python train.py --positions="rope" --init_std_o=0.0 --decay_fraction=0.646
Each number is 500 + 50 x the weight over the matrix's rms, rounded and kept within 0 to 999. Layers, rows and columns count from 0. Numbers have three digits each.

# layer 2 attention key, 128x256, rms 0.183, rows 107-127, columns 128-191
471491512554557467476491567470430570564458544604521482486569415510576538538451652575507452437538503579465522551568454482569459576583452541503467505557496439509506411570471517483485465430445490
520560524466596519468447483559521552474439565501565451407420526447473480569570457476482416479593490690470535518474534526430497432518562412553527574488461509491553493477519550576528500490547531
546488378540510514496482417559422496507515589508526506435451514425429476532596483475491442513463519452539476481527548520498502519579504613542501575537495551421562490538477616502526575473488498
423511553534541500521501509510464401545487528459348504488537470450544405493524571528476557431526530505453652553604464421446411558529366432547526600452562584487496458466577501583450504560600443
453604472489495498503488522479349473547506506575455522618467554487603450546513429525549401420618533499465475468463590395531533489481494432476502479453517573587486475463438504464516418520492558
476456472485434533460550528490505460462426459525510586451492488492371477483484626575499490464602467597510468490628498532470562537471526561520484410433530589590473405519425506583445466511504498
467474490452490547541537457509512485515514567489587494452543441501586533442542524513519474478471448548420509588449502382519462578459590450491533504529533554524481491542566535487547471585553515
500409525464481452504505466505388521578435479469509521627413429449380564471515449488537458501453604553505428615522460485449569547497565462429410586500543567617522437382577508511512438518523588
524505477547516433541497548484467500513518525400449478562467612532473494469499409511514486467541527504491470541485542516538493449572504459446549461573435495569459533480444549442537535529405472
581544515526481454512475506530513465461520471524488441530546532521515472478436466548514480572539567497535521503411504548469514529462519567492434570458505525521543460465550443563515574534500467
495527549560525445391511505484520628406498604501442539565551444541533512432503533535483452521524517547414458499577510592443506460502504601512531493482472532466517499484542483556544496532531566
405415507500545438501466488525468530480514472495553524580442525457475479433555420546592544518445469391529526508531432602541595507505552471552489475522614479599583614535561485509503506482505497
442545653492492555497535560519518578560478544436447518587506490519499584510593485469473531510489465517650421562511466473529427591493535442542522518455558500539469583512500527541494514523468452
532510531448461518493565468340454570481508531500587535648483437462411540435488514531468500533548483545499501555598468568526494546479484472484508566556569532446487572430465542492478477552476453
543443491497557475549470448480494623610502499445523505525482522530583524560452495455584489408556454592482523454520526534466470454472554467381531561508511601477497433399454559514461485570482481
420489487479525569529435512520448541520461568453462455479537459528543555419488483500543464540512531514468440499591461512507557505531566537535491512501517420438392453480577519475533451461497481
478539503509495473441428570488438528451479521491514503505445463540503481542456524477474538508518502413485475559435459508559523540412471514443417447470563388515482431489529437459436473460427431
430590535525491495448491440455516542506560573462481482422573537456539467518501484396533505486436534474423429538517569521471454429474525442469542463535443481495628600610523486501406532492453513
626453490465449482524397397461531458505525533472506459555407414521554584465546478538481442439580607541456557556537490454574503519476519459475550465553542514495513493564499530527546619454601545
531519575555568522558442524499430575494560380492545511433502503475512422377450403528533472437464530408475487558502501486459538443419575442612505388505518480444533515473448426520451568474528557
435544507526478493496491535470475520458399480537548604454532419528474578473547518559515448538431551559485451502499556623456514503437473524554462490552536509534499366438463527489594508412477512
# layer 2 attention query, 256x256, rms 0.185, rows 108-127,236-255, columns 128-191
549395426519508630539455443466505450535495449558459532569523537481426539467517593531483535467438433534369494497514481518475458512544470478532510458444593542536451494510507596556511386484497496
464469512493584495472491657492537609542464564439563503437476483403523479501437418491458502506434387529437425413450512516482451586507484499552559499587504418445496415466532436495489476534509487
406459356477456497517479429545561481530546529526500440499479559468511585434446518430455472545404527477548497477513511506495610543459509476549450487494448494585430446521455450570551485488385476
587513492509521485513458412660530442495480506591574541390487495414489517466456531517520505551419454582591574503612481544490427534483622476461496417463477413502549564576485534582521532472546450
477404500472425421522493437439479504431458425586488497520526458381598587380454445577406522507448490495443487527482505546523467457530472499495569535509541432427397516472454489558477569559481459
495529591519455474490512533459491506577512544528477442509522495485474508533552503593478451427452510573567565377476499566522458551605473511492537598469453511450468472483565516524459526521456530
559418426582506488488564539447550472486535423533487604519481596414603514571580574493461572452544549547454443473520473496460516472494445413527522436545557553509451511501447475521624516442446477
535490506487498563450414500518528453478494539525539580503473508455518487494470480486413488428536511587474584522431506521548486530460522527463542492423443534451517492459448560550439530463439550
547555476587498534496503593536524489465509551462497495508558450455447437480552507601434470457451459442536529485514524489590616562469424458559504501503509483539447428543532543458515471476507466
459447557545536465476525415456464459524530502553566479544524485472456473464477510521468495527522545481478526504528564472557475529529481469433541516472468417510509557552499668469625494532507406
607519483519447550516505472546549534444467490538510466445493543405470435450556469434443535432604466464584412418486496480605487456429519468492468517537520450492482539471521530557426441517419489
515475476520477476467426515451513582404493471488536468540518439520495513456524507440442509450489552442484443532480503606491439523497514470435530547464529534502502526474606580525453525494466547
544542564454402493558493404534514511466448445506434467547482486491567419444512496600607458518492516384445478401449519571467421517477587496455449532522492564500450560565553441509485477512494459
517528498541505562510504667476542442464491462525516435578496425527447423424560528486453590545465487502506553385497425483536498538463522494475383469507522440454474482500490520549538585462503489
500531574553572491494560508515484437451419401454561519551447569466463504554450440551571528503509565474513492477458399496522548453474386556566615399508581522458532509493466449571529501562515520
550538494488529553449436508553548560546471438523539464604566419488536432505480466515450552496483524556447497504513515510479519561527431421500544478460509504529497591564469454488570574540468495
473492461467463493527585508518494584487429470521596555539476436498596521476446480415478561540586477464529582413493465472493548530506446571508442505490521455526430442495517475441540465518476438
475492466545426460500460594521568538548464510505466535448600496501439447465495547532550491554467540485511504538473468499482468458579453502441489499563554461545488462620518499630468479508525501
535465489396585453424517473501509500465422515463569554546446471610497473531512555397519507539516457548462472556490526518444555506493478440416443490513525488525445592529396587487503580513445502
616419529513484526522519529556424498408539453470460446491501504523456535509553500484484482533515455434468551551461510516516433424467501492521469505462535454435538559531448556512578595483497515
516424519554498546547535523451432508503465497475551485619447514530449523420473609511505516444478548496421488539516507460496517530550518470437565507451514490521430611501362530563444495492525607
487585481525488406549540526492568436431511482511531446499529485374488504510552525428436450413451472549469435442469529439488510394537705499592495491459513426503520559402466473497486647545460553
615517499567463511545582479543550587483435444535572523551458529515499560464525489464478504536480497513535482485502418516473458409488565584623498467448480502550429494401516472475424466466469542
414552533485495464497552509456530542553353504507484476510464410538387469502545512514511540537392592542463550490605592525564560527487559564460339414498532598452540534551502432491491614463511498
550620411562475475501512462490498443405491565533431473509543466478477477419558396471515495544524541482537541564439539489418497519558507513413446492529391469438532568444489431481553564624533539
518522551508551588397550575506471468503490489494477449480482613542572433454397521508549494491496496423449552486520570603564471503477507479488475545432448416447546457452467511476416479479445505
451570497477493509418484545596497495466504508596478457464533513418488416647550503510458573456524492434433551372464597466580492524507510529506526513511419480401560554503465448555560503562443498
472434476502509555549484516551517456542539545408484454506497505525545561498545470549514527463455520553471425503565495487518528550395507509493435500505520486526512593624487439371454508437505482
433464471509480447490482530497597388533433546472434522510488402481421540546502579517383467521499415479512401574498515438551542516532424566450478431538549537472497459545555501524473485450509487
435461446495491447535504442530447574531514550472479509564504533428413481558406504490501536502433414468625574528497534625461530440525548464488425460586551509499471568493482548409509496451545476
439519424481386560513506525571580566507562452476478420525523453567506518537451537506551504392565448426477441509462627526544551420475505512698460559510425520479514469590597476546503488490572522
581560490504455536496520537418514497393560447495567477451480519554473547444404496500581468504523500528439304573602436381537560503540502551383486502510491477484492551375371554440527518494551482
353535414487548475507515550537512418597508383452454513491527503506483541471511464525495521494476484518483562419498544503482489523475518473453514474573456470612454461547478464504464501558458497
432484459464562544518485452481583461432444386458502457545469429456468451511566572442515539583577467533500479480424498500518485570540429447449485490582498437554482509483414501508457496539515463
528481543575583505497531482532492449527581461541486496446508554462438494567545606546516518531501447517537414491450546449536573495512513491464480487463526517509587406574525504494505451580554545
491477593493510451432461398410578474499546504431460416564583548556505519488505616570560448539568556467550440509559555480484522526554420452515494442567510558501421503424554497532571498459432460
420517555505589451455440504473547536515494454472529509447483598534507564509517572489529457531526519492447582486515491404501542489522505551527416410379484440526474537472505531503542524462536521
412546578531395553500518375491459482504416456615423514501523520530632534489412436497490460384471438476590546497454440559549446530508531565553439447463500454466588607400441514532498497507522479
460484458497504539568474465518495525522558532444445516531533451563501491483460498538456487566524424494515481409469515482541495518511413528555561488409426555535452492522553457640538560544572469
493405515450564459498514492416531529558477519462446481461518529461504484538520520475457423602373493450546545510512524531439431516628401520472572496517492577424524515546514506433599527484483480
# layer 2 attention value, 128x256, rms 0.161, rows 0-50, columns 128-191
618499530544453477595443550548481481509600453566473453536438498511537464523487516553498488397437580511535471511494470497473541470549485459410573489510453587512483444527455536516468531527586509
559355453530470495445529452520466545539482445525500559496475483495411450584561527494503587506485474521453545540525542499484436506536487489483484489495541446513464438536445483560504587521656414
479461456496440514470538553486467531497570580520391417480578439436490467430520494436499433344500499555436457551451520493396554459508464458505443507534482560358515503469488540515494429574481476
530548485543503513548571416496465552508470473502533491518532544551550536468514464493499494408466446546438593558547477454463512448463582653423430563476405492451501500503466450500550426401511505
503508492429488560497441459503391471537536558510386515490491514437570451573526494431530510556452404595516430537554541466573465417431509439495496587486556549525509341467574478483445546527494505
460537478554486557438483511417519545477548530461490443488478542437505460516534492546501481550470395430440516466470574484570431579497495546472518475418468470437505492491526458488543464507465592
498513453482499557460446541438463509470461421383497575529455524546497423489587623621370484527526519507625538517449562536525552494490544549497420468467511475448485440417480491456539519531415488
482543551428528489432504554547517528462520433485490526497450543425478432459483514458492484580389597559519458490443425428575536440516376614572419525490487500496443485525448438466428558491511532
443441455543477467457541473448480501584460479463584431465538509441460484456480495523521544486478402518561566508504475458607472477579575538534460536526475530468492435460503474509592504501497486
545512526470457419465528516488438407437463582492542502471462427473430461457477469462462489423471449401499471395563493444447510482464520481452544521479497529566550610499517479456433516523511439
510495518484500505500506514547561496462512468509525463528466480464475492577488417506589485591528516510426421559493564468416616539615496435526551479437389536485454456468519521485544509517565526
472517504466386474508506445466470535552457532410545492565541489541524588553525604471505548475415494500532497464462448495551593526545432531443550483520369626433508584525418539504536505565536533
456517484561458529552551528521575459598561408513507520474510522507499528480487503497444473432533503470579496440482570473439451531475531534506454532495578523395558425526407560490462467516528457
484617570440501560528551411429467551508498499552496549502537445518537557475498488450452448551518442563478542441528531535500497673485500488485545483444496469499490453503483602538510703540548503
513523494439511472433528398455447421513459513508555427557564411553516500531460471495414464503526499540462438530465483510508542432483522518392471441438421557521468471464544484477396533578467462
508471585440496493414498543526490489461510587511561550483427537568453333451545511506482481546460504412487492414549499582551443458556490532478568548461594564556491448482521570587439545473535513
570508540458514456525423473508586616464516455585557463424537591541481543480490548424604500578551534532460536373509352461395516464442439445431557406538541497496467532560571480506565502501526520
505538529466504431490432494449453421508519520484513547482568552365458430498474508587523514455515508497552431406544551402643542539543497567577559527518668548473529568547442525506507534514494420
610596480571483501510471549451459397620501527524581517401419521474526475503442518576537450559538423482483404482578442483453456468426504548474473525545427487512489607470521502483511452434489542
594496441519452472518561547413470474545449524513502494511460545489507493481506553492461453484505447510574528477499454616534549570526484549504526458501491506492574570612586492386486462489519511
471472436501485584432606494491553528453526505504566532435542522596431431549607468510462501492482468516444470465449459494462562542518493583584474460575471514601498417508557483517543547445586553
556526494492505460471567606500456469504454600482432508557473448464445547505563539518572464536470519506447470498530510484424450542536483452594506498536508465561539449474564527570490594525517483
430546426363554559503460455455408441474544394585508539448542435447532543544530482439496597417521458490442446415610494508497477456591515555570490562510452559504518603499388483561498398434545534
564456631468509399476435483526472545561517488471432575528538537553545478531492500422518578616507582515464477544487534477449506546477594498520580536429450473468497529457477498579539528477444484
423517509444431470448530566482496510556540530526533527414520435504588490445359492543488610455609533567552627501455382540475589537550494555487518526408465487436503609436555447525528491476428469
555441439553543555465517390481406551541477452509501475528428536695620586457585497580549512499507519405539529529519454450445391460509485479569495531545473473561480483489484496463426500506485510
556493569533568397538496501459450464552567526562485468520458473475491451500535542502553452512394527517484530495555500544459497459540597542507498494511499472449546450614490512536388529593461407
540505461621495550450430517580462532449431522567508501558534607468362474561493569444525547412504487453475535602494402608460505564498557495535511499538402450450521471547524482572546433599481438
562610512571476549569609474437484532486470514411482487473488579512522429526536466486471537513560590542511509446466564462504491365473483568491508448484476418521490498537503564427503524521483534
443486543553509439532517480496417443426461522487421519518503540501453548460539456425470526466520508511445391488504506489493575490417552470482492511534507441549530502502472539621473468595594453
483510511553549428598494541499487515465454411547530466516452503468469524618548478515522557598488425527505479562510525515457470413504459573530487595504448594476433591493475555472507571530530480
527608552478511451387449544505515621483613563546519612530555467482575564613517512434484509478464549492405479485518461557538458459510512537500398516493478454449529486489564450424567421490486483
537500506475460418483554471456528550472413508583450469516543521464495464497523488553503418501504477485618543543498611327446485463452553507537415527499496499497556566571463466572447519495432463
552557428506507545472551522503443563541446398464492487478576508469435515515471474537512490450468595539420474467523522436460480572450535531509512608494450463569580518537507502490482550604511493
569510483401575371492557538559469500472556545395354565444534456482511513532541536446460456505522530451500482472500488541495598518523563632429518491436468519481547562536561551483556582530528445
462481523518473518556439502525558439493607476461519506428536578556554569477572499598501559458438570551574402518443431456577480593484431489521507540491444450551401538499512571512568551505569569
513459553452555601566536492474437496476474396537450471476497479524416497422544484435469466572551420490491400581507563500541528569448503442417547510452514507527490574454467494438469434508472476
508566459458491550457302570534527515553526562593467590476513575569523434356540416520608455514469517515472568513472535554471407485584451466366507410526547429560515563457472482453435514497502445
496528609507546496488477456435493530456481403613473416427549447546523376458473505514427501456488450444576388444507524585507515433511462506475402457525431458441514444602484467471500412523404556
444546440472451442517467564482463477532502500505544493509502493568483490516490555441479450503538612480485532399541481486444516391499510511487516540538416551496459489457477494553495497485506518
425422526542385500506475482452413498534498524514613505485509493536482513507513457423431458420481503512533454452528429478450463503418556526476541519459490519525493531428517424468531435539569485
570574447485575480396438467565525449456487555540508521492479390430488556542478534465439539571573493511483478518473656505525473516571514580521461577589454532542413446530571473582574519478456544
519522496548530501514472438418569527540543596558509438533441583428508515524587419458526570491539497415443485416475452443536460509458450580509533486477446421477462508423553436555461471506591488
531518520443480452582489496469495526428521547565474414468532459560466395554516443477476508509536464475447439506503498482474552465419516535537499506416574518499583529512502537506483573500553558
511442511606388491502461550486458537500497507424496604464508414516546431460461581441393410478468481486408545476505483564433499473536508520502418587448527497369510524512504446494482463480512552
560490530554422390406467504451518445538501500465472440585457445488516516541460501566473518542517469526394475477510397387444557583555470448436478585463528493543485607477510530469533493484509394
420508444551470402479393454466525483501434473475504523557449507450492462457493508535525480495546563558510458470477488551433464396516427397541498480441538524506552451494503429558511537500538527
462477604460437549467462455572574456521479500515526477523500459621453445499477421567442558517567531546435396525477518507489496524487505501490525528569455484555541422599489424473476388489508486
512524508549529608498555564440566416556494552437550522485553454499480546373561480535571484569464457619604463433511540450491411447629502608493493523450453496568447488526410463428482455518550463
492434506518471496479416426435512381425505545526530523446544427625531444504539468648520449378461461472498554492516527484402502523493494610511509535545492455474502439427489432538493512457527524
573509592462467511486440640512478499477535496489469536510486477552611398501609530615462443428476456468562487429531533626388543447537459420500382520573429517481505465487475447565465553605487522
# layer 2 attention output (transposed), 256x256, rms 0.165, rows 0-50,128-178, columns 128-191
517499547456442423537517524454551457480464513569551533482481473484380552458542439565471612480502584623514502455471555523489472481393566499549444472363565526347399469483511557556529420548382518
525491452503559499498553560475518478554473541498490494450423424527445506481454464483430652445583458533519502464519479416517555409462509527474455559529431402461456526471541525469511441517575627
423482629558525524570496548447563441431436427485485519541449539593602547492441520437575424504567515456616573497472492541547424416453525479539526494438440514413541409507504458487545444460548437
447491444501499480450648470576436385541423457567515504449520536558555567508484533558591439509574522536443509508545499595507403473527487533572501430579475515668446512418542499469580534415473450
486452519494511557607564476492566479496386452543517477470497455579546425506549483584523489431512610457474585460437497552504511510547456570489558449519591561522504484566504580508475492548455485
476401501548486466545519601566479529473517533622395487515602460483496494459528545565506539503455425512461608418483495567452542533584519423460454475478418448442455501472420519476503560540420547
477584549538519510519494533509427490443497503593470505520520516348421531487492421412577379516495472486457566473505464467431441515517502441444487566502513528454477517599557419467436472513577479
582459555503625453460536494466537521445469513435464476485512499450572487602572519575519555408590467454468475639541597530587446454516467451487603459575425540479533530475502523394497624531527517
476554523493467573515502528575576399460582446462524574524485426445531503477524549589554449574511500491455528498487520551524546487450517526483426531456515631560544583627478581564568491509532549
504581528474447489491528467492511537474542483482510526467507553501406524535553447545541526437534463540419391536430443513562531605553568509498535452437538478438460468486488662542582450485526460
524445461471614503442449563517591471516548516538502513506434484547523416512466561491496475493455488522468494386497473512586372546408517508527471484470443486423546561482545508591589437489458584
473492530497497444531571500563550470491541500533609479485521430502488513400464460421497410636513495601450567643460458504555538485521546573546427564525541546557494452589582437483532477459519512
493457593566547479518484434518580618418466563454531501497475498504512585468540511443500479543577523483526525516463510474490557482476456505447538614464497515486542426547498473448542513531541509
502428479541438429483457482461342546499532468502452489499417591548600498533440420508518432476526436416527430473521523436519442444509463465530480501501575469379534483455542414493509481411504547
488561398502519532480524435481486455507428521477519501525360444513489557534484505501496482473539496489584521487463506387484487540501573503380453448507609523513543493561490625504441454370523455
475515449424383485491563537469516553581514463498549356473442562425439550624446430559471513438486521598509464455511445505491534557467388382497465450523508575524517484545543510531491480519437524
503476406481521431529512544509596409587506506500558431499403532447516535564514447490440480536616483438401496485529461464488428427406558503594517514509487636478415467466499486506576537503551451
527484503551449473440501556408476519502504430617502559536535512545486491571565499353558521500465558550593480526464408442509486435611568514566444440447427514521507541589484534565362567439534497
505444544460504529480516527471474603441465475491483495486549473467556526430473387528570463609533549424535524430531451522414578502565464535464531581523452464523468476570489462460595434500510479
456520516495456521470497491520514492460429508556407486539564490521494528479537549456485474394546537466463619497553408531434440503477575482457493472521454540597564458559460519548414519454542466
569449525508492513471446529425518565541595488520444575491483448519537498467457534552567543550540542435542467542521525569506485474519530490440489417519467584508439588522465505516498512517404548
531514546419459476516498516492593481508529469611522536491500527501479521548398417591370544516482557483536483500563469572442608493563466477475591517530573534483463534513473578461481482522482419
507596500580579461411544535542532349445428445519501501498553536534532441476504392485510518464388513442454455416430442512499444587469497445456463476501467492513492473487479545575443567403417525
534480529494532523461537605370498554562571500458457504446468497566547531545543485441520566476437511502431537476417505467440524452424427616454481441601423488518472540501473432499417469543511452
390416440497563472543546505439432498444424494495559515583559613471518548486539566456494467600517424519474452493475527412464478567456471470424448500481492548533491474429476544508560528510523618
545500570503485471472580456487610513515512507525520555533534477435442538488443426558478502545509534491483540463541503495427518481472508571474444361534535476427536501528460510466544420524563560
498450501369551561551439476541537496429407446387495437481518501464587597552509489582520671514559407478522506485487590559542372430427562510546463487466581488534507457480488466542532567512479545
472475516443473545502460486517560520509615527447452513539438513406541488425428539455554470586461334515553420438474485518513559360560484575558465415427552593382511432539526312513462575457517508
417447555515475551416451510455478480473446547467446492501503561523517468420457426523505442510496473479533496469555516471497484460526472475518402444526473468591525517502458442530509542463530369
545563654518559593461429523467484551494441490539466582445504561508506444439458543520586487579561479425585527468527418506478472446537495509569522562456554499606540561440556550473456556438471471
530444542526578512478491473471543431519459491542520539461596478554503465442472532482391475508484538458583414569498549473608419503483484533498418538478511434581523462533461483530527471536552533
562489476480442505520518520622508559517471479429456574446403526453482395534496537528357467583530503535497492525494475445460541474534543453508506486473449463473473482463498475477449555396516578
529545515548483480514498469469476513451565487552524466428540552521504478499474503443593570513513471432495503525554416488437552478578529574490522464547498411599399616413536603451479542527393527
553473483536486583560560464531497515453486546508374513422505542530549517462471470457450575586496539503612389485392407487564537552597481536470421520502455451479488501542506474520472572549498565
410565452549540549478459515524458480470528458320432405523427528510462499446519415488559540551538582523633478504463526480407467539465488305473530530658492544569465456474562513438462505537525519
483542533564480474508461598428449568421502514485556425548566527535436465464551451502478488475526528452547539508398558427481537514491499416432630446515447607528569469492437487526467449457513478
491508554569503510466493514536486509566500537575535485466505502485530547532497599513558504443528529433543535376505537549587466458584441426448427452538510529593501476466425497517457550508483531
516539498541425375492614474503424481524503528512481494429444512466511552589417547531579553401492526435553466485531496397559435461550443536518591517530511555437497528423478425490551513481442462
570531528491457524515416492548554454407568535552446527541534594534443545605500604533532534531447578413475568474464523477598456493475564558502451487532528575469447480496445463531562501539443424
573445405442544595562444578511528469447471468468541563521439448531559453502525448540417491494486508650474525453514513468473472480396348500504566534500592446533447593505494577519492577442583466
434541519557570495489534418524588580549514575570472429530398575465533588433545485497567452498580450525467493494577501520522513504513470476544513440485502501556458509535524502463480518440457492
528410540428496536496499520515595505484376482548518589446538600553439453533487540578529467518521515477516452524490421415473537447537482469483467536512518528490512555487450477485412557465463444
521434506444542496483470560438429549503397495517470557535622535545528390478522513429508522509475469494418602494582523607546503477533450551463528392515535550488539527614457484491549505465431451
486478516582498469461474473486527469545480475427461555585487543473560563604523406549493571474522451514544509526541509539550506526469468485390526555558482463515489399437506463454529414514460520
454471565478536464528538455456539502510441438497437510531501505489539562447589512460541549523454530521416494425513547488476441504454483411448461505567508505537456448502494399492516488506560439
440488491436479584420524519522542481467456580439530530528452505485473448458404475546485434545447496469437483430505594547476487499459575451425483476510454512541439439463514566498445458530534517
468509651351532569489562492479472549400518629453488536559474559514406409524398544466552551504469458484504409524524498560560482489446445557452509519627555440445501562541549462527488495576511507
528520431539445407482405551484485437586495545521548525463508517520534583494554458439526449531503511492539568382484524517493543498537481525537494427542460602478470427539481489482477501528481362
436390508526352464471548436551507478534445517528436403482547552602554558537523478544374559549470447447480548575472514446442459513480582509465545531487529534542549460513499517499449544505524518
560552580424532508548490475452449499555483437476501472495499478478467572421542594506494476450535497598538512452512609483531569661565500444514523483502522513523546521531503529516474410583470507
563479428523516471543496477504596455425504493520468522488418540511540565535584466425472505507473464535567567399550571498548481460518488507461500425528550568594434442416481496465542477524534451
507460433481578581470467472521506505515549464524361483500449586572567484568584433538503497509502483434516468514466490459508547547561435468580493467541443505552554499509561517498494547456507529
491588485518448480467496414530468488517490423428538555541533485486460541474500548465508394495499594474499539448563498484477527616491496495560542475539544552525471510515530428427569533471390503
487540456468516523460541402507531467447552587487499566526547451487414388395464535480482501544536470507391488558533490457451524512506563559554540515482584530498535524457508551496436589503499559
494564555507541472512450499407470488511623565417490540555532491542484448549505547431450525519492436488508483427545528433529545525455418510505447475432409619432536444517545483517446505561527486
528502491507541444406415533474447536539606507534468508463519594434457502416568557525515438518436512508531455502518438591462510478488538490500517491457406518549516584562469403522524569463502455
492546585481506512496433483490470517450476464438560503509477528516538514466553506492475474446501586586597507456396501568524501419524532469471523483517604540480547535483513469498522515400568434
539441532490465513496598532581542500437518508500479502482574487586624459472384549517547503485591535478438453446518565498530597578561523543486540511342515486512505554404464483472459538503521511
464463453386401558517527483485492421479536549484539457501482570502385572447497470498476420484427526469574529445530495539393414569468522434509454433347477471567488415443474487510501461514456594
522469425601536402551479598449489517533454577378446513386551448568494546527426574444397470555533552528494475444453470526504548557493462512468540428481518465493413324463455581474515484492509505
531473492465507463528472457520431481501480520481375495530379453554421489475509449546495565530486470538599475457506508520450481387501434422529546564546491461519507450537485423449500552455535540
423535493483428525540530540447460522520500586527536527504467556455479566541551538474441430475566532475571543546530383476497564515541476496414583490442556567534492539581451464499357526506577423
466531508442432491506472486502603468430544547527484543507473467486577461514528536471547665467395525423430444493519448461510499506447550402512565502435482440549432471557462502510447479462511564
519461506512530438484527530488387460576420509499465602469656463476598448523410539525537507491436479465465438478554458523545511448542416578518459424457469426496495492469495587502515549471462473
490480554485488480475584466526555519438476493532515554436519401446445511410464570569534581656542492475537470559421493488523545467464487464517490554508431613519527548558542463562574501559582468
473517534465471455558570493486509532491548495519462452464542551451500513428562535578462571486536456467462495458469472525489507476458498433578519541520305519458482394547444510499650552536518476
506544576509511494503511453537466492530540546541503558493586472501548510459529561566472561612466551394431459595518491472500469434550545486477563559564530547491463495486534430464511452451496474
464534542516487535518462398502436548439485467559428538431528501524486473538458478549566509411463596588597456534509533514618450571585435467549459456471498499532516593433500540428571478530510476
578526597460596468469491554527422436443508461576450488494513478483460542539382499533427554523455524455540474507536514546430477550527457513447498495485430411433494494495496551421557474596556455
447496478528437563467479463471545506540587494531449521558522572543417465636526544444474494454438486571477511588474515497558517477418468413418458479449487415540560447477554508502491431407440488
457523405458523425560494570431540461551565493498479495505467538507491368583551483444557474547558536553533378526469554483520538547494551519524501503474560418474508542433422441510516478566468460
458576515550465544507538540582534515472450469504517505566436483482402504533565515502492472502502376471469605508485496529532469550508491578513494568513577476586525500476450584494486504516480386
524495536442499574506404491468435503520434529462493440510494469514491416539579569485562541504503486530437483575395483470497440463438584506498431506453500549447435401470535471590472444452492525
448413524506499458578430554453406549574541546536530589446464509558415593402385522456576501506540589524514537526539542481572483470468375501547540553402447480548529465424557495459632440550548427
564446409439475481430546436559444489453416497597564514489483479453487461527490549530432572569487513564526514532518533485574542544559593389498509442473513496512489454516530556531515434452510474
558503480562459571511471490479605477460542504562500519564429417500381524469516548511490533480508594425512499557521520603495468437543493549512521571478437529505554468481523510522457506484564449
382558472480434522547450572594440428505472457405499422507540518480552438527465520489430478424454411544561453478463532511550459461526522384591545597487513570448491484457474522462485528590457468
461546512500503475515466451509463432622525556466489552590443475496546515461395557497484433553518527527400480491456443455506603565492511420408618426635438540449548510533540568454525467581498543
518426489431554475518540400451522519461481506555576487432506397549471536509494532515573603433511503570479427416453460531540490615388515504554511543525468475550522532495514638459462432508477507
430437437449530506502473684442481509492471470428483485547581547523579495504604500612473455460533456521475509527503553575424448542449457616460490584461487458457533528624543569491471448498494479
527428419484491526458589503501535546443449463394532539593508452596501538560479456482420431516530469545467409580398495455501524531514536494434513459510506515470501530532543499511506413500431545
471604455410490520524523515578497560576504569512492511494437443517498497476418553505581513463473485500496646523491322603466607480562438490485453513504487514469425496506527583572485478556402498
452421437606538517450483417381402475494536465608471488575595449458438503455481552408528460543528499361419519411468591450484557479448490535527440488487481465541515569477466574511526534554582509
478499481557508525569496532548533525539553515433485487521547534494525526526488532489517488497542398513509542538464500495480478533504429532490566425518587427447541506538450465545478493458561526
438517533511431537506447514487475455541491473477447530529419510649450506505454614505485448458525549546427558465431525542514502536464519512513516543521541576456481412475484497556473488517464455
532527510480513578532570476470536510587539493564571524458526440447502469462453534550465416459500479490360501515463549529518540474573532643529474466418513513410503545551515537483486439387490451
559450492414596579513421436590483568497450516454455594428406559407550575594532458480495466510509537560562477465525471523553478547513497498575492514441509400563545519532579440483521564569539511
515515439473490480532479491500525508502428453456481526487499494527462435510425450514474442484448465527554518603496455485549554547477451451567563545547493501447510642481533521485534485581536470
470521534518453496560375525542559444476572459469532558488538434472456514536595490501356496571564527592478409544474504591530560571460553441429398473457538428479431589564475515625444505505532505
544568506541516435575564507444477480539439583480487477520490504514562481468510381464508499541537468560489519484491570491401500518504477446481574497501499524647496481494470654475508494541559515
469507465444487470542540491492583508486552566416506433494434512512525487517530513531507586544487499461565451561528482545562481480545546521552459458496520469445470482470543455511543396531488482
497484537407419474463487585548451509488483480440472538457520417534420490461530481512440452492549603539533545447442515491501571450521546556593568558607457476491503419507489539562507529451542461
557521434528452452470482534501439559541445538493564394535515460505567570458499477532543568516486525528469611516380481506546508541507457557553534436466540425499496420479458439499406407468446522
520590461533447501614439405540518525508558561510507419410411556510471484495506496551469493429513536526509484502527481529491471468519540512508481527503440450474425536460522430480493595458567562
356484472605556573469532554493547521534420493469532431473557464530456502424479523543506401609499503396446509494485472547423489542565490453466490429548506513429623615507425603459492442547535534
487481549507448498503537511514533447484490526536503491486408483538490473556487612500526440510480453489500510511508501493488562515598564587487459458467507442530537468549579520475462515401432455
462475563537522397504518453547467587476450426520463509455457479397479551498597574486407534420488436475638582573472500492463514482458442512499534543549467515469484531455428527505551481529480488
520488500467475489573512506548577519518522515512470449419593471511469551510530460479462455514530509426522505511450499413554561561582562487511485534420453493506522520599492525519541428461442482
470458506487531407485598491564494589388485423458477437459505511467497451486480492453487505499469470501564552659507521514496501475435513498557512530505516472564448561477486431505523487527476516
542566546523507487587442463464435469441568468451616577498519532408527448534512469464587431417550536465537497516561550530592525531480484548582423549548434530428471516527508556532544530573471448
584471501573458491518491484592542496443491432420520480561459491473593457597435406378546557528509471547497364535364448489500447414478462419563528456467500455484456421494480476487442471443505570
522467514465545511450460510526479463478426534429504493499616477460489434438373576447512589500459501491448499480476474565422497571439527517549524505473501482428598470568486448561590444441454621